Weights of a small transformer language model.
Architecture: RMSNorm before each block, rotary positions, no biases in attention or MLP, exclusive self-attention.
Training: a variant of Muon for these matrices, 903M tokens, 6566 steps.
Each number is 200 + 30 x the weight over the matrix's rms, rounded and kept within 0 to 999. Layers, rows and columns count from 0.

# layer 9 MLP down (transposed), 1280x640, rms 0.0674, rows 1204-1218, columns 0-159
223,158,145,176,171,175,187,172,183,187,230,208,182,188,228,199,213,210,201,232,175,162,220,218,229,204,124,192,217,195,229,180,208,232,211,190,180,196,157,215,231,164,205,237,193,177,173,193,194,210,212,197,230,205,242,190,260,242,209,174,234,207,268,272,185,162,175,175,166,132,192,143,132,202,183,213,196,167,207,213,163,209,227,184,206,237,213,237,185,243,165,144,210,228,161,246,202,216,212,191,188,189,164,189,169,126,167,185,183,193,200,229,182,217,168,154,188,196,191,188,131,176,203,186,250,222,221,237,182,162,211,165,196,212,213,207,232,173,194,209,241,175,202,204,226,209,207,209,188,214,189,147,174,200,200,165,176,176,139,156
217,149,156,223,159,171,244,205,172,169,152,189,176,163,171,186,227,186,206,133,225,177,227,225,195,184,170,210,186,133,220,188,133,205,242,142,204,202,194,186,262,171,224,188,189,204,197,182,161,204,170,230,196,183,195,138,217,176,159,200,166,218,205,184,225,229,253,170,308,143,171,191,212,203,115,242,194,145,137,220,181,196,166,201,232,151,202,269,189,223,252,213,201,191,239,231,186,229,222,182,200,177,211,200,212,228,156,228,206,240,225,181,238,260,247,249,188,194,181,244,215,194,205,191,239,196,167,173,215,176,207,127,155,217,180,183,187,167,246,157,241,165,160,227,274,151,200,171,229,223,210,315,246,199,182,209,196,172,255,187
168,173,197,150,174,188,175,172,194,144,175,188,243,168,173,139,239,180,180,175,214,191,222,245,231,195,168,112,193,219,192,273,172,186,224,191,159,220,199,210,295,241,177,109,186,135,203,182,238,189,232,225,155,161,167,207,227,191,207,238,185,207,218,235,188,187,181,210,173,159,205,185,218,191,144,178,149,185,190,150,157,222,220,219,236,206,181,262,209,185,272,179,140,224,150,220,169,157,222,272,182,225,186,190,190,184,227,210,241,197,179,153,245,194,182,214,196,201,182,177,203,249,249,207,165,217,210,190,212,194,141,218,173,190,217,214,210,210,171,220,185,224,169,207,224,169,198,197,184,151,165,147,179,211,206,191,166,227,203,215
220,219,154,222,223,167,177,206,195,233,179,155,284,186,209,157,231,238,175,149,197,199,243,228,199,173,155,203,196,182,166,244,228,190,213,181,246,219,174,194,181,178,198,221,177,180,191,242,203,207,223,159,240,181,190,188,225,164,216,170,186,237,195,183,218,167,200,193,147,174,186,155,218,234,202,214,195,200,193,210,232,234,227,222,257,180,207,154,195,200,158,242,168,189,209,209,210,205,114,205,226,183,172,210,150,188,198,203,228,209,225,204,189,187,188,193,184,220,205,232,229,236,205,204,201,213,179,217,230,143,269,231,223,187,237,185,158,205,230,197,226,180,152,183,224,269,185,223,169,221,210,177,247,195,199,213,231,189,197,149
195,212,155,217,220,228,201,212,201,226,210,261,211,183,248,195,249,198,240,214,231,204,192,182,176,219,204,171,213,233,147,216,221,203,172,237,209,177,198,211,187,189,244,228,176,173,200,227,145,260,224,214,190,196,188,219,190,192,233,156,162,159,168,227,189,176,218,282,152,247,261,210,199,188,210,177,139,219,194,180,189,192,175,187,197,226,196,270,203,190,215,217,246,163,211,182,201,217,219,158,211,242,237,184,185,181,250,222,213,168,227,192,197,148,236,154,221,204,238,241,188,196,190,215,221,230,213,246,147,201,200,215,150,192,236,181,196,238,224,226,220,182,229,215,234,190,174,199,154,228,219,176,231,179,173,218,197,210,219,214
198,163,219,195,154,174,181,155,151,250,200,250,190,202,195,178,182,188,212,216,243,172,237,173,169,236,209,163,174,211,183,214,190,222,204,239,167,154,184,215,235,160,212,204,173,216,153,235,145,217,188,228,168,202,217,218,208,168,217,167,243,168,223,235,170,189,188,232,166,180,188,154,207,233,207,210,216,208,195,266,181,177,219,197,205,177,159,257,217,171,185,200,244,231,214,205,179,224,178,220,212,194,223,258,179,210,224,184,215,263,172,221,236,166,179,231,177,193,224,228,186,224,157,204,199,208,214,170,196,225,167,236,265,207,168,243,222,196,171,236,226,225,180,183,210,213,205,203,195,183,190,172,235,199,191,164,179,247,139,183
162,219,241,179,231,223,192,127,194,205,201,201,176,201,168,263,176,178,248,191,235,228,152,166,141,156,206,196,164,226,159,179,176,195,224,216,180,245,178,167,165,200,196,156,216,205,221,197,198,156,186,164,220,180,190,150,134,233,211,183,175,196,132,173,191,202,225,184,236,167,225,220,289,188,158,222,201,244,172,161,240,245,261,211,199,226,188,206,235,203,236,243,205,180,140,250,172,216,227,172,190,204,194,219,161,247,199,199,195,178,211,173,241,216,175,153,217,165,182,232,217,191,192,161,221,181,205,229,223,179,174,183,239,193,211,212,228,219,233,224,185,185,246,218,218,169,166,278,206,226,243,216,214,227,170,249,221,203,185,160
172,173,227,178,179,204,193,129,221,215,181,227,175,181,213,172,184,162,183,258,187,160,200,255,204,198,201,184,175,206,187,232,166,221,211,194,225,201,202,197,194,139,258,150,203,142,194,277,226,206,231,220,214,150,170,178,178,221,220,201,223,280,215,193,195,206,132,193,240,248,195,248,168,157,151,277,186,197,174,154,204,194,182,183,159,187,165,205,183,209,190,185,220,247,218,235,222,213,215,202,205,245,210,219,193,130,261,164,201,148,192,197,170,260,221,176,189,207,157,255,217,246,172,201,215,166,240,245,238,164,231,265,221,200,201,176,210,211,195,171,227,128,201,215,182,184,162,205,161,219,170,192,212,221,200,221,228,149,186,200
198,224,206,202,165,213,160,213,182,187,207,126,206,234,196,179,194,183,189,193,261,197,176,182,200,279,157,196,179,164,130,180,203,213,204,243,200,164,209,211,183,181,170,200,182,185,197,268,227,205,231,203,204,173,214,205,165,186,246,220,163,207,148,161,224,188,189,225,187,144,194,195,192,232,186,190,237,186,264,197,168,220,199,159,201,149,200,223,202,217,230,177,199,222,249,176,176,220,196,187,188,244,207,178,195,152,199,194,162,195,214,246,158,177,198,230,214,218,158,211,199,199,187,216,199,217,240,161,249,211,201,150,215,169,263,238,189,223,171,200,257,251,241,129,211,189,145,195,196,188,182,198,184,190,229,207,222,196,249,242
179,172,166,227,210,140,210,177,201,147,189,185,213,167,147,219,166,201,189,167,205,172,253,214,181,167,180,205,255,176,172,195,189,207,197,184,177,151,196,187,201,188,223,179,230,188,178,215,208,183,197,158,209,181,172,241,198,207,202,202,242,125,218,240,261,197,170,161,215,212,162,237,220,191,200,211,210,200,194,266,204,175,195,217,179,216,177,208,158,216,199,179,178,174,222,198,218,169,231,212,194,216,193,185,183,231,201,195,236,219,183,234,211,235,169,107,191,212,245,191,173,190,162,200,214,167,190,202,184,201,151,211,226,211,207,196,174,154,213,205,214,184,236,261,266,180,170,171,205,180,241,220,173,269,220,237,200,204,206,170
172,213,244,175,217,184,250,201,216,217,179,248,224,199,205,109,192,219,235,240,197,155,162,206,159,190,255,241,163,220,193,193,170,207,199,217,205,214,174,206,163,155,177,161,201,176,148,184,169,226,203,254,160,247,162,216,176,195,206,198,212,211,171,154,199,160,136,262,213,153,159,194,212,220,189,194,203,241,241,197,193,126,174,200,204,216,187,162,163,220,190,199,214,167,210,193,240,145,179,189,182,199,244,233,227,176,219,139,245,232,233,163,176,207,216,199,180,211,207,274,153,162,201,176,167,221,227,257,251,242,255,219,164,168,188,196,198,207,204,185,168,187,162,215,226,186,203,189,208,217,218,172,247,187,187,224,186,206,183,150
213,174,217,201,175,212,179,154,239,157,235,174,186,152,225,192,189,187,203,236,224,190,193,188,186,140,210,193,184,197,235,190,190,221,193,263,270,190,214,208,184,211,188,143,182,195,174,161,194,220,238,195,243,182,219,233,182,200,210,180,212,183,258,150,245,187,160,180,188,157,190,217,234,235,222,177,232,209,225,190,214,213,231,206,242,240,198,252,174,159,219,238,214,159,201,189,205,177,165,174,219,215,194,153,187,218,191,170,197,197,199,184,185,169,165,161,228,163,235,180,206,189,239,180,208,259,211,200,187,198,201,228,182,159,198,206,204,189,188,178,227,224,205,177,228,168,226,196,201,168,170,248,180,165,181,225,204,219,210,214
196,156,167,188,221,191,207,214,222,208,199,169,172,192,263,208,206,203,215,243,176,125,192,153,237,191,182,143,269,174,169,238,195,189,198,181,221,222,182,233,214,218,179,221,149,149,177,234,213,199,197,237,177,234,201,218,244,246,226,123,220,237,235,211,225,154,224,174,173,172,183,183,232,122,206,232,226,213,152,185,238,208,164,204,229,159,200,151,183,223,198,238,203,150,185,180,203,225,235,202,148,180,220,177,211,153,169,243,180,227,207,237,204,223,185,150,242,249,224,186,225,257,196,219,198,153,172,149,142,207,195,215,190,189,229,153,191,210,217,156,196,240,234,180,187,169,247,243,207,210,211,203,119,241,169,183,184,193,239,185
199,201,245,187,181,175,206,209,173,169,192,208,176,239,169,183,172,162,184,156,203,174,183,180,227,258,155,229,195,163,174,162,231,208,122,184,191,236,221,220,180,210,228,208,221,215,196,242,164,242,216,194,208,144,238,221,186,237,159,210,172,206,165,217,218,181,207,214,216,222,234,208,231,186,198,205,156,219,203,179,225,183,240,207,179,192,145,155,193,208,229,154,228,199,216,140,148,201,231,213,175,240,236,250,203,253,231,188,194,179,206,203,237,202,183,196,215,197,202,169,192,143,188,224,213,197,176,176,202,268,212,232,245,167,210,217,179,207,193,224,174,247,140,161,226,182,164,201,265,198,176,183,226,211,176,214,200,219,231,228
154,185,184,204,193,215,179,191,220,190,175,229,197,188,191,174,225,200,223,241,201,182,193,217,235,184,250,192,216,259,215,204,211,213,216,211,177,218,224,172,241,199,166,174,189,221,209,200,216,180,176,215,202,170,194,206,186,182,195,223,186,165,271,220,199,201,205,205,216,183,206,173,198,196,243,188,208,171,221,188,221,187,179,147,197,192,266,177,189,188,230,235,193,208,189,178,164,220,187,232,236,185,227,196,194,183,221,222,234,252,168,199,214,151,174,202,161,232,210,191,208,236,197,189,210,267,200,152,206,210,206,257,203,214,208,209,239,178,199,209,201,197,177,203,206,214,192,203,199,203,224,184,177,209,205,169,197,181,127,198
# layer 9 MLP gate, 1280x640, rms 0.0955, rows 1205-1219, columns 0-159
199,234,229,172,249,187,211,211,163,189,188,183,166,169,246,188,192,210,268,201,167,198,146,184,224,137,175,264,226,206,218,189,156,240,170,223,160,153,235,176,255,217,206,162,189,247,127,161,189,176,193,245,222,260,224,177,246,201,156,171,179,143,172,234,221,185,233,235,169,224,157,220,200,216,172,182,167,232,203,222,198,209,220,170,210,214,189,199,195,161,232,198,153,178,184,208,231,245,178,162,229,242,198,182,257,203,183,190,199,169,252,171,192,244,189,240,223,197,223,118,199,235,224,181,203,222,198,252,214,178,206,187,231,172,206,205,204,176,261,238,218,201,213,171,242,244,208,177,174,168,243,189,188,196,213,252,216,201,197,184
198,186,203,247,165,217,166,197,228,219,215,159,150,204,215,211,189,173,241,236,192,192,180,164,183,204,226,280,207,202,141,260,168,180,226,208,191,205,222,229,190,215,178,225,202,201,211,231,213,303,189,158,204,209,172,197,187,215,152,214,235,210,228,205,246,136,209,236,185,192,162,223,243,206,241,173,229,205,181,165,183,151,170,219,158,200,216,190,251,202,186,174,163,198,193,188,216,185,153,217,194,206,227,236,152,267,240,194,257,187,243,243,125,237,201,149,218,227,176,211,150,182,223,192,236,225,224,167,159,189,219,180,237,224,195,223,204,210,213,227,189,168,239,210,233,190,240,215,189,143,154,159,259,205,201,198,201,205,247,184
203,209,251,239,228,157,172,237,176,254,192,195,216,185,223,179,203,182,180,302,257,189,181,134,214,262,184,202,223,214,169,202,203,225,158,188,199,226,214,229,208,186,209,222,189,195,230,168,165,202,186,196,271,195,183,220,224,180,246,193,133,161,215,187,210,179,204,246,201,251,222,185,172,194,163,123,201,196,185,187,167,228,187,193,245,167,199,220,176,169,240,249,247,216,178,229,223,242,184,235,209,217,159,211,199,226,161,236,189,168,181,173,230,191,164,158,158,187,223,191,217,193,225,266,192,154,180,198,222,231,192,214,158,235,216,212,185,278,171,200,181,206,196,259,195,230,141,216,183,227,209,225,175,162,234,175,227,212,254,184
174,194,206,264,227,228,267,186,195,189,220,162,158,208,208,188,193,230,218,191,195,236,194,246,220,187,169,180,250,184,217,231,170,177,167,127,173,209,156,186,167,230,181,231,200,164,214,212,235,220,213,200,188,235,218,160,235,213,212,169,182,227,209,223,175,246,210,187,227,232,156,172,157,188,203,216,191,184,172,251,200,219,180,196,177,184,164,193,245,198,204,156,206,184,142,166,178,241,202,217,214,210,219,161,269,187,184,210,200,184,229,161,228,240,184,222,204,284,186,234,175,215,170,179,172,202,176,239,233,171,219,225,162,167,238,218,166,175,247,216,158,165,229,195,192,198,192,252,182,203,191,219,206,172,150,231,162,212,178,132
132,232,245,165,215,169,210,178,223,197,182,171,246,225,173,221,218,182,133,154,264,162,199,191,179,245,189,211,238,176,231,190,172,211,224,199,250,228,209,259,198,209,189,174,208,222,212,158,161,184,217,222,225,199,139,210,166,192,224,194,165,189,167,158,162,240,216,203,203,218,106,225,145,160,250,190,224,229,254,187,175,167,218,244,159,184,167,178,208,194,212,193,249,200,212,183,203,179,210,147,181,198,255,183,154,230,174,213,183,205,177,259,157,166,184,192,182,220,208,190,242,224,172,165,214,158,210,222,211,197,221,224,209,183,223,183,210,185,170,198,214,164,220,202,213,209,231,139,179,183,192,219,184,209,202,162,235,222,177,230
204,179,178,217,208,121,192,263,176,206,164,178,240,219,178,206,217,174,193,241,137,183,226,183,169,199,178,204,223,207,164,206,182,248,219,232,195,215,233,175,245,211,231,241,253,213,242,278,199,211,172,149,204,213,194,195,168,214,174,215,198,198,212,167,191,127,212,209,168,169,180,204,172,247,230,220,192,177,220,235,201,132,244,180,170,203,234,228,213,206,225,244,202,261,188,244,230,211,127,175,214,174,209,212,143,243,204,244,163,169,183,229,193,178,203,159,219,205,189,246,207,171,171,245,218,211,224,206,207,249,176,214,234,177,205,231,196,234,145,195,185,187,205,223,176,213,234,185,172,252,267,234,211,195,204,215,203,245,222,162
240,206,133,227,224,212,208,226,139,167,206,241,215,142,187,195,204,195,215,187,166,183,174,181,177,242,163,167,181,146,196,204,268,233,179,208,169,192,190,218,226,160,165,198,251,195,210,195,184,233,185,172,228,240,177,168,213,218,189,233,178,232,154,265,156,225,208,235,237,186,177,176,215,263,170,202,150,178,183,176,175,182,191,205,228,152,198,205,232,215,191,208,213,187,191,208,181,222,236,227,189,227,163,177,235,205,175,165,217,186,223,166,241,259,226,192,235,178,221,182,244,145,187,195,119,216,234,184,163,207,204,255,205,218,225,216,197,216,124,202,204,246,226,219,168,177,219,228,221,202,220,187,209,187,184,211,160,141,127,218
212,270,208,196,234,220,156,245,182,178,172,173,218,219,173,181,211,249,177,175,159,258,162,180,161,253,174,226,184,207,210,252,176,200,127,214,205,180,203,245,179,164,207,177,195,205,212,206,182,219,251,180,218,197,209,171,165,188,260,187,214,160,159,162,236,197,164,208,176,209,137,245,200,280,209,146,229,232,188,204,178,224,190,230,162,191,212,172,190,189,275,200,217,189,197,155,205,189,166,180,186,242,174,211,274,199,246,202,212,202,240,177,157,157,213,201,189,166,206,207,190,101,201,237,173,211,244,241,181,167,147,165,246,170,199,198,232,194,167,185,249,185,234,162,160,214,201,239,209,164,264,145,191,148,240,196,240,254,244,239
205,209,223,197,206,193,173,218,223,168,229,239,227,192,211,184,151,146,223,231,215,226,160,167,180,253,145,242,184,246,199,181,137,189,201,201,188,225,171,200,141,195,134,196,241,209,196,215,173,204,176,178,216,191,221,233,179,191,231,191,190,191,179,175,177,187,182,198,199,207,210,179,176,180,208,193,216,201,218,213,247,215,174,93,153,188,241,193,274,146,241,167,189,207,199,179,182,189,147,205,170,198,254,151,202,162,199,220,183,227,176,206,189,236,281,263,217,261,177,217,211,173,234,228,178,235,186,181,270,189,225,208,193,180,212,188,206,201,219,210,233,204,151,181,222,205,150,182,144,232,222,153,176,232,180,191,176,233,194,172
219,198,219,165,171,205,159,238,246,273,204,215,219,233,207,221,193,194,235,199,255,197,212,189,231,235,204,230,192,149,180,173,179,248,176,217,206,172,199,189,120,248,218,177,206,228,251,206,159,169,207,157,186,216,220,216,192,242,244,158,234,179,224,177,201,178,178,273,193,222,238,276,214,195,186,203,192,215,229,168,188,256,185,237,164,202,247,223,206,211,166,168,227,229,211,200,255,243,189,256,209,180,283,212,193,207,204,198,232,216,202,230,192,197,159,177,194,178,225,187,195,208,206,206,191,176,177,236,198,142,178,197,231,169,206,214,186,182,169,183,229,200,184,230,187,180,207,202,238,186,193,259,196,269,199,222,177,108,242,196
191,177,124,219,200,225,172,187,224,230,203,167,180,156,224,222,236,190,198,173,202,224,205,197,200,188,205,179,182,170,203,194,255,190,153,202,159,110,199,211,215,173,193,223,220,186,175,245,213,236,166,248,263,235,203,168,183,254,226,196,208,213,241,162,222,200,154,224,216,217,217,253,168,219,224,210,179,195,179,197,211,209,194,180,203,212,229,174,260,160,185,189,197,132,159,176,212,196,152,202,231,239,177,252,202,211,132,156,220,239,189,142,214,209,198,185,183,158,245,206,191,178,214,204,184,180,211,211,196,215,216,116,206,197,166,180,236,212,264,166,161,175,209,197,230,212,211,266,133,247,173,170,172,251,221,210,302,199,247,203
206,156,148,203,175,202,196,214,221,249,204,195,189,140,191,262,174,185,195,223,223,208,201,160,236,240,183,215,246,206,206,140,182,208,218,252,186,227,178,225,201,181,172,195,198,230,179,226,172,180,267,237,222,186,202,223,212,252,179,221,217,232,193,194,176,186,163,157,251,218,216,227,218,226,219,182,221,223,183,131,208,224,176,206,190,176,200,188,217,241,210,219,214,178,160,163,233,191,217,205,195,174,189,245,191,165,233,276,189,184,178,169,224,156,202,216,203,232,231,214,194,202,221,168,204,178,226,262,222,166,172,232,209,184,177,232,192,209,223,184,182,179,152,203,163,201,216,189,198,249,231,226,151,183,232,247,248,144,210,212
214,199,202,225,233,196,221,169,217,252,163,247,223,160,256,197,161,195,170,200,210,240,141,176,212,204,168,179,204,158,172,211,197,203,204,198,191,211,199,228,205,180,226,245,153,201,217,161,269,183,219,172,222,193,154,197,152,176,158,122,228,191,209,232,238,173,185,263,188,160,149,167,222,219,194,177,256,123,221,215,177,270,165,194,249,176,228,185,179,248,168,188,183,194,190,188,171,174,185,232,177,201,188,199,174,183,177,165,158,202,186,290,167,224,202,115,215,167,210,165,263,215,225,250,210,214,186,196,185,176,211,237,205,165,180,199,279,222,209,193,204,198,170,194,221,189,202,186,163,236,219,242,213,167,179,212,156,171,224,269
192,217,208,205,231,212,167,219,193,218,176,169,156,191,183,189,204,213,214,192,191,183,206,215,208,180,250,199,191,208,200,173,189,190,213,214,233,133,216,205,186,199,156,191,223,195,178,239,200,224,155,231,197,247,184,217,244,161,223,187,169,205,140,210,154,203,182,261,214,188,185,171,173,155,199,231,241,178,178,202,231,192,168,199,213,141,232,182,228,238,217,178,216,159,197,237,191,206,167,227,186,200,162,203,198,200,221,205,196,252,179,217,196,232,201,227,180,169,218,215,220,201,180,255,248,231,167,186,235,226,215,197,186,199,186,215,179,185,194,161,184,221,177,181,183,188,203,220,149,194,172,189,247,240,117,198,200,192,182,186
218,189,218,188,173,202,156,184,158,197,191,194,193,174,196,166,201,247,196,216,160,231,183,172,188,164,229,200,209,163,208,198,219,169,205,224,197,220,175,179,200,230,174,243,204,228,242,203,216,257,156,227,185,193,167,199,212,225,218,235,170,222,234,193,212,177,189,190,229,189,214,221,215,163,195,165,175,174,244,168,200,185,229,190,180,244,228,196,206,224,220,236,199,158,176,212,183,193,220,251,170,213,188,194,223,165,189,186,184,162,164,181,177,200,228,208,160,197,187,208,202,149,219,257,181,183,192,231,197,188,157,248,176,212,151,201,173,217,146,218,162,192,198,183,224,202,224,202,212,226,225,180,208,136,179,161,213,156,198,195
# layer 9 MLP up, 1280x640, rms 0.104, rows 1205-1218, columns 0-159
211,255,240,183,174,173,188,190,205,204,202,170,178,250,159,201,172,201,218,256,127,206,226,183,163,126,212,247,229,213,248,209,143,232,140,258,194,206,207,179,227,223,256,218,183,195,168,146,224,177,171,222,217,199,190,155,213,192,223,168,202,217,158,140,190,133,192,207,233,205,157,234,234,215,169,207,205,241,213,190,155,173,271,172,240,236,203,210,177,229,189,199,180,122,155,230,167,208,129,172,204,228,180,224,187,169,153,214,257,224,205,228,232,175,235,211,182,131,215,177,205,248,237,130,195,178,198,207,218,189,184,207,200,231,203,210,181,168,160,179,231,189,256,227,270,198,181,219,198,218,199,228,224,250,215,198,160,208,222,147
199,168,235,156,189,221,206,193,176,160,153,218,240,164,206,253,190,203,198,157,182,244,198,232,176,186,202,208,201,239,182,192,235,190,199,209,197,183,184,222,209,221,188,199,257,217,178,223,188,248,151,209,240,202,218,223,199,149,199,176,190,207,177,158,235,269,236,161,132,202,196,170,183,227,192,233,212,192,149,208,130,241,198,231,201,261,175,208,191,185,231,187,162,210,230,197,202,252,241,273,169,188,153,194,247,201,231,208,173,173,301,179,189,255,154,221,193,211,146,184,199,231,226,183,156,266,307,259,192,173,223,205,209,232,178,161,171,207,148,217,187,233,205,205,213,255,164,181,165,186,166,267,192,177,238,214,227,198,205,234
158,216,278,233,192,189,150,196,190,254,172,175,225,166,165,228,123,241,238,203,188,208,191,196,199,214,165,210,193,117,206,221,172,199,173,241,200,207,187,158,213,195,202,202,162,152,159,264,172,207,162,201,197,217,240,211,241,232,158,171,172,200,174,186,198,193,239,208,191,200,185,253,227,215,169,184,196,233,180,130,239,253,203,172,238,192,212,223,193,208,182,181,244,230,250,170,251,267,212,183,174,223,219,206,235,158,213,200,170,162,220,188,256,234,224,221,182,208,148,199,185,161,217,247,217,197,203,206,199,229,136,201,200,188,163,198,181,209,213,204,223,160,224,205,209,190,191,196,210,191,233,182,143,282,259,193,193,151,281,210
161,202,183,243,208,235,232,157,232,214,148,232,195,152,226,203,185,187,203,194,234,211,182,219,236,174,234,234,165,229,184,185,204,181,217,256,190,235,212,189,230,178,219,242,155,174,230,223,146,267,199,220,181,177,168,219,241,213,216,207,189,142,163,214,178,221,174,208,215,259,255,188,225,208,209,221,188,211,194,225,192,223,189,184,199,181,172,182,154,186,272,195,223,214,166,225,208,239,191,190,222,207,172,213,171,146,212,205,185,190,195,211,253,193,168,193,222,223,196,209,195,175,163,228,203,172,246,186,136,177,177,242,192,203,185,194,200,166,246,201,219,185,205,178,221,210,229,186,209,160,197,197,248,197,209,234,194,201,140,195
262,205,246,196,193,178,216,208,170,170,175,206,176,206,153,173,216,199,189,224,181,227,266,164,182,180,208,160,165,150,263,174,201,206,161,264,187,210,141,191,239,199,175,230,179,194,245,197,174,169,178,215,226,209,182,244,177,204,168,205,177,183,253,222,184,159,176,221,171,225,243,175,180,248,277,167,207,224,179,209,188,145,196,162,184,168,203,214,140,201,226,235,210,195,194,252,169,206,253,154,181,208,186,212,239,222,220,178,266,214,154,195,204,173,170,220,226,187,204,144,202,197,181,188,160,198,155,216,221,213,189,205,216,218,209,216,232,258,197,214,162,212,202,212,171,231,174,163,240,142,292,234,245,167,164,227,181,186,214,212
170,200,236,174,205,214,182,146,181,259,248,239,188,170,178,161,186,228,245,202,148,146,268,175,203,176,164,211,142,187,233,208,191,165,118,241,140,205,219,163,163,208,189,243,218,168,184,175,200,194,173,202,206,216,153,193,230,229,210,199,219,208,272,183,187,202,183,202,181,170,215,267,222,191,196,166,168,168,218,224,149,204,224,217,236,161,219,182,191,185,158,249,224,240,191,242,189,161,197,232,146,206,189,219,215,191,266,191,115,225,201,176,229,227,199,176,247,225,237,199,207,187,177,237,184,185,215,194,194,205,167,112,207,182,189,196,226,154,217,143,232,212,197,253,180,183,201,199,266,202,178,207,134,217,197,234,231,235,272,207
171,205,218,171,220,185,178,249,213,221,204,180,188,236,268,189,214,214,146,188,154,250,175,214,229,196,233,261,227,249,245,203,177,168,223,249,207,187,232,253,191,136,197,167,222,173,194,202,266,247,230,246,181,197,186,209,171,202,199,196,153,289,181,209,143,223,183,139,227,133,292,232,211,185,201,180,172,199,162,153,201,208,199,182,130,191,200,205,221,189,191,244,182,213,192,185,157,202,194,204,187,238,160,174,229,171,180,209,205,185,159,176,224,156,188,154,205,168,236,167,168,252,147,187,227,213,199,193,166,151,239,137,166,208,221,239,230,245,235,181,194,232,217,220,195,160,208,233,217,164,209,212,155,246,192,236,214,195,219,186
223,216,197,233,162,225,233,191,204,124,188,240,188,226,236,206,169,215,249,283,204,178,217,223,215,150,183,137,221,205,166,177,199,269,209,234,194,205,178,193,211,167,236,165,182,215,201,206,178,213,180,182,180,231,182,182,219,185,158,200,186,210,184,193,217,168,217,228,206,201,153,205,202,201,152,220,179,207,178,242,228,212,188,233,191,212,201,232,195,183,180,195,191,179,192,216,202,238,247,194,180,207,160,172,206,154,137,182,172,235,167,205,158,203,208,223,248,194,163,216,226,171,235,218,211,199,221,191,165,156,218,209,230,170,197,178,137,206,238,217,277,208,246,245,259,253,168,214,165,181,140,140,204,169,183,212,237,193,163,194
231,192,156,115,145,185,205,176,231,178,200,176,197,189,222,207,197,232,195,207,217,211,200,186,208,179,153,174,162,175,198,168,193,224,212,226,163,218,182,175,200,189,215,116,167,150,202,192,159,170,194,180,205,191,165,210,220,219,169,163,195,164,142,228,186,174,184,192,206,248,170,164,237,240,216,225,191,152,221,179,206,182,273,204,232,201,185,152,124,282,167,204,157,161,187,180,176,235,196,197,193,145,173,154,183,193,169,172,248,177,198,203,192,214,173,242,166,232,175,267,168,186,189,146,184,187,120,221,191,196,186,181,208,178,195,152,209,182,200,203,246,228,201,243,169,213,225,178,236,230,230,213,184,245,203,200,194,248,213,162
200,232,197,238,229,235,226,173,181,185,193,211,246,199,183,214,194,199,175,154,228,187,170,212,139,183,162,97,206,217,194,192,249,219,218,203,190,242,199,274,154,176,241,190,189,181,209,183,197,213,237,246,185,171,200,205,221,169,196,214,176,176,189,233,244,247,211,168,231,165,211,198,194,176,155,212,280,215,227,189,228,178,229,184,195,202,157,205,205,159,200,226,192,164,205,143,217,202,178,217,192,202,186,220,211,212,155,224,138,223,215,209,182,170,174,203,194,206,221,221,193,197,220,226,177,139,208,186,217,186,222,215,164,204,170,227,199,196,221,197,187,218,224,214,242,179,195,201,174,182,219,181,258,214,198,188,240,179,217,155
185,252,171,224,177,235,211,215,216,215,263,197,188,198,190,172,228,204,188,175,249,218,195,175,164,223,144,216,182,166,212,215,150,169,191,195,202,215,214,255,235,170,213,219,184,188,211,211,218,190,181,183,148,189,226,157,230,233,215,163,159,213,181,137,201,229,244,204,162,223,193,121,202,212,189,191,255,232,186,233,221,198,221,212,172,158,206,238,236,197,209,165,198,219,197,204,185,217,232,195,189,207,183,185,236,224,247,207,222,143,211,168,194,223,159,221,190,199,183,150,195,213,169,257,244,246,167,146,216,220,206,153,203,225,208,190,275,155,198,201,157,159,184,130,209,187,168,188,173,126,234,164,195,175,183,159,185,179,153,191
159,202,194,167,152,214,236,186,152,238,163,204,241,140,194,202,168,173,224,192,210,214,221,191,209,170,196,228,167,241,212,156,206,189,233,226,212,238,179,197,204,208,191,217,193,155,248,267,180,184,248,245,227,246,190,179,201,206,225,222,180,228,220,151,245,196,258,172,246,211,167,230,184,198,203,265,219,225,214,238,121,222,252,188,139,232,143,214,164,229,183,181,231,188,199,166,283,252,238,181,157,192,173,159,183,174,195,193,234,200,132,185,158,222,121,165,199,235,272,235,185,199,226,171,202,268,182,244,222,190,248,223,211,209,211,250,200,200,136,177,153,184,192,197,163,202,199,200,225,213,228,160,223,232,223,221,194,226,209,201
229,227,187,193,187,215,180,186,172,196,179,183,192,203,214,233,192,215,179,180,196,172,169,192,175,200,198,170,181,247,194,132,212,153,170,217,226,260,222,172,183,141,165,231,202,223,180,172,213,203,171,163,185,203,215,185,226,203,160,198,227,184,219,211,195,201,253,174,203,262,210,247,173,164,213,254,197,217,215,176,259,171,229,184,201,192,187,199,232,249,210,216,225,203,157,242,216,161,190,150,225,219,297,276,184,251,162,221,185,159,226,215,201,183,225,240,183,230,155,230,244,228,188,204,199,185,178,189,178,162,178,206,180,211,208,202,223,145,268,217,214,189,191,139,141,148,223,235,181,200,183,173,224,166,257,192,205,217,225,199
220,216,241,184,158,152,209,191,197,226,224,211,217,200,190,213,201,209,195,163,147,204,174,167,156,221,196,203,177,205,199,191,205,176,182,179,221,178,218,202,171,199,264,223,199,219,221,206,180,229,224,190,202,224,223,171,156,218,255,189,193,265,168,202,240,207,226,180,198,180,226,222,202,169,184,202,209,221,182,219,182,219,202,208,224,212,154,159,212,234,164,233,184,202,221,209,197,167,171,179,173,223,172,198,246,222,173,182,173,193,191,187,142,221,232,217,225,179,206,240,209,197,214,218,187,181,163,226,160,186,239,163,247,231,190,182,196,227,213,194,161,198,189,236,203,227,204,213,202,198,206,201,169,201,242,216,195,198,221,236